config.yaml
num_hidden_layers: 12
hidden_size: 192
num_attention_heads: 6
num_key_value_heads: 3
head_dim: 32
intermediate_size: 512
vocab_size: 2048
hidden_act: "swiglu"
norm: "rmsnorm"
norm_place: "pre"
norm_eps: 1e-06
positions: "learned+rope"
rope_theta: 85100.0
rope_fraction: 1.0
qk_norm: false
attn_scale: 0.177
bias: "none"
tie_word_embeddings: false
parallel_block: false
extras: ["capped logits"]
init: "trunc"
init_std_qkv: 0.0361
init_std_o: 0.0361
init_std_up: 0.0361
init_std_down: 0.0
optimizer: "laprop"
learning_rate: 0.000951
lr_mult_o: 1.4
beta1: 0.95
beta2: 0.95
lr_head: 0.00359
max_grad_norm: 0.5
warmup_steps: 352
schedule: "wsd"
decay_fraction: 1.0
decay_shape: "linear"
final_lr_fraction: 0.0
batch_tokens: [8192, 16384]
max_seq_len: 384
doc_mask: true
train_tokens: 120200000
max_steps: 10015
dataset: "wikipedia_en"
Each number is 500 + 25 x the weight over its row's rms, rounded and kept within 0 to 999. Layers, rows and columns count from 0. Numbers have three digits each. The size before them is the row's rms in percent of the matrix's.

# layer 2 attention query, 192x192, rms 0.0437, rows 105-191, columns 128-191
096:488518487505506498432467546449506505486463484498489503459518488511525510527475490528467498519503487458490550483501476450475480450504459540456476557481506491491515505507511495526512485487481518
106:536506513484526494508509462523523516474503479498545494516473526500493534523478498490480447533504524495462536457497490541513547496507483508568512485496499502494549519518487471459538504526523475
094:556474483550486445488499434500513496518505537485489532505522511536510498547519515474487548481505464533505494502493507497540495521461509507501529444507507533569469504451445510510521494497464481
111:480491487477507504492472472470503509498519535514502513521471519542489520482476470510445513455521528518491486533476519476516514559517497516511533481492517538534488494479482464530520485433503491
097:479500487521512502504469508485520505502477553524480503520523499512487520514467512494497447523492570484482460508457460494478473469503524515473488497505469536523525526522523509534518504516544471
091:468471483512501518517532523535507516514533470496507527513514466516543491490517476525493533463494540448489543527483515477557464489504488530525474489493487527491518569494464485513508473541495521
092:481524509506521509508481480479524467493516516483468485513479531538458514537483513517479519506481531518532478527482505556489486501499537506477482506510488491526499478499513502551477478478536485
098:507521493538469510520496516554503505498504428514472555494501492470499510499459455526508501486515526502507480520475561546475448472523543482493515505522509514529471513486480463494498502515499492
103:534474482458509541456487513516494472476551460504466483511498539537506520492448516502487492523510485516519482498518559552443493472496503529499526467509473472488481477425481494496505545488491481
112:513520502466557551482461509498485445479525509493481500483495513468469517477487500459487508522502471506498493509539529545490517505529500523487460459502463520513467507474510534512520499479495466
100:512533494554478498529487534505513480494482516500489511477533459474525481521496478535467498480480501494458506488493449461524528482482511543509504532473503532509522501508469497543458512518488536
083:503508476486482498523488508531502495462495484510552499500508503503550481488502477541532485510497492496493536488477475468513509482494515499521496487458514499508539514512490482518497497492485528
092:472525504513464488534511457523488532499450501488516521513498479490471521500501449526472461519522564492470540498496489472502519509463519484476489533498549493509492540520467472513494481468501488
119:448506490554451499529495507546457468503499507505514526481491449502494501496480462536460491475502530497480527494507464455493538469472511523495501555474514497521471522504484509560438489471477511
086:477510510529497511463481513508539520496491512526493516488508467476517464534446482495521474521479510486471500484475461472473482500490516500474485512503478503473519483502549502535482496508549521
094:468513459493496537510476511471474469481514511501534515489490511503547477497471493530485507473509508488479495499476472453466499461541517581513485527491487502544516511503534477537455526461509484
099:517524497491530508510503529424524516533460514489467536503477545508473517503472500494461496540479539516517448504461530492501516524527526538483492487494464539525532543518490533460514546517521529
103:515495494492491531489497498578504487491538516525518478493493452477484500463494494462504489503498530498529512514508475506567493507531473442489491465488515512467472489462489489506517471536498423
100:494510464495450526455495476444517491485503545450483465468508525561492521446479487508452511501502470489496510517513465510494510537505483493480481458520477505528481541472519502491571494518452482
091:441485487499487518476508516473519498515490492506501506489471471509549469479523506488479530482563460456548532500563517532486497505517476519477509532470487489475550479491534479509522502577484477
096:488476465555465464489492458511482472518508533486493502503527483532527471515523482510521527470509523527534488533505495498502487512502487556500486469495497487555437526503461472537515492502450487
100:523489514506516496515523489544471481485540495514541516531511480493474515478527492465494498484451526523491520517521449501523457534508468501539468446513521512507476539457476506524545462506454466
104:504503518497538495533509479466496468499519504483487512509517508519482519537489491515473514488459542557506442532447456517485488514523554516460494471530488480546509544491526536534481481489548495
074:477518487483538501509492503509483461484509524523506534494539484486448505512484467538513442469465528515519498531522477486465487457466520474500498588501514476446517455507493480512470514505508521
131:449513486468501478439495504471519488472487487508487499549500485506509498512498506558498458489536479532503513506508492505458506479489486486493507518499503490513510485477488468452490486524471486
084:479520489484514481454485511457485496464476484505526530547507502510532496512509495539502477495531478553512489478491485541482504503474458507476509532485486486508518479460473496453496507512510501
108:486481494490490469475445501465496492487496516491505506524511497508513504534526502527523497488519479519516482534485487523471479532478450491468546513499468473521510479497475514463496540519465505
105:454523498481490451465483498490533494480497491496485494522505481479502516505521499528493458472529486518482488509523485522500508494513487485489511529498498490547503469491506493485490501532459495
079:562499507514520550525513486488429506541463534480535497467488513511470482481493496437525548512479487476524503543468516486498465501503505516491500486536469500485505509506497510526495529489511542
126:520475487490500461477491496463490525503483522474515526549474528515523495520522547499499541488510483501512495514466511539510473539499459483491540483532448475493493483494445537447525525515483504
150:459506507473498488474514513510504483490518506538488489503517481471507524489494481550498453468501486490470511479507493504470535454517526495508501510425513496561531485476535445524500499510515497
085:490509480511504484522507520483473526476503473487480573476495521524525484512514498477501485481512534508455480507522508446510484476485540518506476525530505442536480467530553480514510521492495516
099:496492485500532495502530500523558481452502465479526497558507508510551486508502541449495475497512519501497508541484536441540523494491535478501499534485503506530478470523516484472505539481548521
087:509483481505515523536484482535510493540462495471447461515518486531524469493487515532506505501483487562561484485505485494544508471521460476481510446486496526506549505494489478468522494507515473
078:498497510480523515502472522527553522505462468485522536515521485525535518463491466516546495468501493555518482481521499506431497527528490510549515463498504520476509511489563491492488518501500491
099:506462439508496507460506508515477531490538470474502506501478505527557493471504521478512531507555482497461536458527456485508482475547512478522501527485504509515461504507547490545540515493567520
096:518497511493451534511476536522521521505529516469494455474499501512537453516490539532482481477484486500499477513484482520536474468543465534488478450465496510538534510498524453494521453523486478
082:430520485505490461508482528478495544469480487511507466496487486511494514520470480509501468508518521530452483505520510503538535465493474502444478530504544492495505452558504538478504500546515537
091:531548500520482494504456485521557499481450530470488502512501503507525498519494460498484488460497501533509490500496460493538478535498490528513481487482509515531476540501530487473486487453470463
163:509518535551477505576505497542501496523512514518491508486539504481485522496501491508534502491470548530530484490481497496571505511507520493494478488507526532510519553533488502539507518481520508
075:493501492504535518496478464478422502493490541506522514479474497491464506518483467527535480486479513532532472564500518515467485508433499477478522532515483488482497458520501464522491535527488506
110:553501500530497519557482500486463484489499492482520507455513499524487485494493464461530551521453499500522478491493513477503456509491513512472492508512504516468507496514488519536526528479501504
104:566499486554517566517518490473452492520522529499507458470484520522479464506522482474496574506444492484531488516469510489498484506497491505486509500524484502477515515520484528513498514493502500
099:527507493479502509505461487425480491481503494486510523521492506520515448522528517481501506507514468538481488521500551560461471512498482506505534483502462490485492495492484520472491544526473531
115:517513509539495556530527481536479506504519487505494486463503501513476498494482502470492505514459511498489505495501494480532504489505524489497448487516526527467482529514521510541513457486530471
075:516481525533507529532525515521473507470475484506542514489488520504499474507490504483528484497461534483476512474476535485514484435501512487500469463479486495483527481495533458544510516478538510
079:515535477513485520531492504500501525493487521460508505527472504506516531521494477508486522501537522479529484498451493498514499528504506504539472450466508503476520525481539511497488494480549477
085:508519523496538490519477490479514479510488496497486482496511453512521491494503513456518514539491499486528542493514540473456527517513512542493491466504477483488454513514491515483493508512450521
106:475499531491511493474459483509510470438487488464494468495494500472447539461465467495488475478528493487489506468504473548481521509506493518498488530463517500504515504489552541536464467523504493
086:529511485490498532478467526496572515454507539505529503476469450509518523529498477505487472492489497487516490526535497437514517513460479559520496500517486491512493501512546493488468497523482503
090:497518514503513503519477512510563449493481511486498512542510493498505549474535498521542502455455507528511500437479490506505460501488495495533510488467483484535531514446522471497474490515504475
098:479503510498473455491539506516491517464517451500514538501485488503518485506487498457472495479536503472482475502503498496497556492510538520478462566515543506520484477511562468501520488519519468
087:502519473528489508517519473559475528467484507492488452516506479463464481535519513491453473520498464486495493487506503527547493462511491472469472487512474514487515492507475493491527459487528516
096:500523489526487478506485483530548469440476510443494475504541480514518539498492470514490450448496495531483460475511453506536510522513483539483481522503513508511463482507553480490466471490491505
087:502491500473507519487444528477555496507477492492539485514488525498493535484471468537524480499519509513493509522514499568490507553480470543493521491435518515461490526484517497508475467485484477
070:529491495482480468465436529473571493534494437474456486475523531518461531470495514512464476503476478501542507485486484545539512477484509540452477435472476535498450497497489485533530481504470509
111:419520550479516553458487524478495495469522536520549504545515515490492506510495496499484478461518509507482502520477486502473485486514480536464502524540500500509551520565552462497423469501496498
093:453525534474542488466470528492487490465502515545521515546492533494499495507472504501518486455493530512504465500505529488512453508559483550486516509547507547497532484519517462464491484485492511
086:473477534505524498476479488472465469466502510533531494545504497518501499490520493511510492448478504493517456504518489486500483500539488536485505515539514489501520505536526455475449497510473485
090:406515514528552513469457488488491507465506526505543537555490503494481482505502499516514487503496521486517506537480461492493490502500478530516516519502496494519542525509536466455438475547496520
081:536474464506490492510573475503504490512484443474445474502543507487512522464509534474499497490485479540542443497522523537486500507506513453498504496524526517451420487501491520513553517452507488
130:466484493479560477493461464477473521514509500518522521532484528506491480485484538488533516486478519484512461530474492482509478524521476485485533477530490501527486484510516481480465486491534497
128:433552520499459549456478521507548498455509516516503494503516456476508515496514465548484507515532514476472579513501524499465484485477512530497461535485505477517547550524523503491478473505495511
089:463449490542536454502508497479476471521544482502506493525516516487503504503509520466490493491500533474462468477514469489480465510468491527468522539527531467485536460499493506532488534509529483
103:505525542524453469498500505483455472478423487498504489468525511476516512531499514490485470510544502547510472480526512469542477462482503466478524495521505516474501457503533503488497552479488502
097:528528510521504534498514475565505491524465521491472497494513453502497497516530483515544494514471468553523511480515519501502526475482518424501453454553499542463531476518485510476524506500529521
109:468508511487485498514462527496484449458492459495467531522522496496501535486492506516476458478490489484496501476494516506504480524508505487477501517504534469507552487526563501472503523532506438
093:507480521504543474500572452524504525492473502539489458503520492488501469554499540510482497488499501523495497511526507509467505460474492418547510454512530519443498480540501524499501487518477478
095:512527496537546494499483520569520523549465557512508471525506447481505475526518492511515507501506521442472538476518490517486480504515465530520484473497500483518548499497465487504502453529474549
094:487455474499478451558452523447482510469488527490551466496506531505488515507467505489463465503505546468453493502501460485533478501446499533467554528477542487499493494513549506527471554533519461
093:457499505528481470525449518510431471499474503511531503467525495493468537522510461527477489490520482436493472463515474479489455509508503535511513540476506481512544470501536477546484526529503518
084:498478478512520455531550493574520502524468490479492547496509484499508514465483511527503531517463495500498497504505555510485549570492524490548474532459513470506497510460473525534541511497512504
080:507502504481433529515483525536495549536515461461442504456516517499499552499550515488495487501489486496517507466506529520542499511515492480476517457507481518490467463476509481518511516436541453
102:558502477508479489521503503526506480542527481477493462457490459495524520466484506495497516510498469505503507457514544521497517499521520462513499517487492519482445450450478565548523536461505483
092:549480462517482489497532546514496483533497489474457491444516478492532524505501493459471510507455462529535486485550542532516487513518493481509498490492505546483444491452489497526526534472524483
099:472512529502513523490488507495492480452492465530513535541526478474522514464517512510487516497518493489512509470514530502518473534540498493481500495532501512467494564541492492498492453502524462
095:575494468528485468516537525525493505543477492479466487473498493492533514512503468512466493524531482551494536463519499513471527480483498481502474478480517492489478483484461520539569521505485490
079:507491510505468489486544485513525519474461456500485459501541502499477523500487541485500479507487515524501478475506509543483495455500485452481511465512538507466472509518504524525504500508511497
094:551496451454487510495518475466495474513482450501498475483503499577505500450496514495480508505530463507544446455487516510511544480501522469478534512510546466511509479505487522481490492452534468
104:510518538508486546475549479522523450471506482495498514507517491493485510503510529459524475508446514552500480519506537501507511504499525472472488480593525532475517514531537532480522482517512442
088:522496551469492514547505472504510496500513496501485481465502527555463504475457503494526497493495514507488454479513455548479526497490486510534510494449507552534507493496504514523505488530507502
098:469486509519457482555483503508487479463515508540509489509500540494497518522499482508479430509514538463467437519519475509508470523503521528492529520477503481512522487511548478554492553502516462
102:516491487521496466529491525511458489516476513488468489464485524506481525502491480511492549476499502483497465526509471546484492525541493508522502499427460533553464505465475480502473486538471549
095:465516541514552506430513497492551534498526489566545515510486483511478502531510513482478504502511524484508533507465499491462507457486488553489479512518538462481527508504483578516506458478508486
095:500507534517543487484529468542516568512451519498536504480488494508498456527477514499517495534510491502510523465500511499519573443453497486521495494491494528486481488501473529502515502488524543
082:500524520496535508524473520496508517505485539491489529485459525509485492536475464507499482502472506501510463501465461518528508492493465539496514519464519488533469469505508497488474513482470488
097:552505521478481489505431515495537517515496508510507476527491507497501500493505499522467507508537518453481510473496480538511466532504484499520501459502517514507556561497485487492506439542485511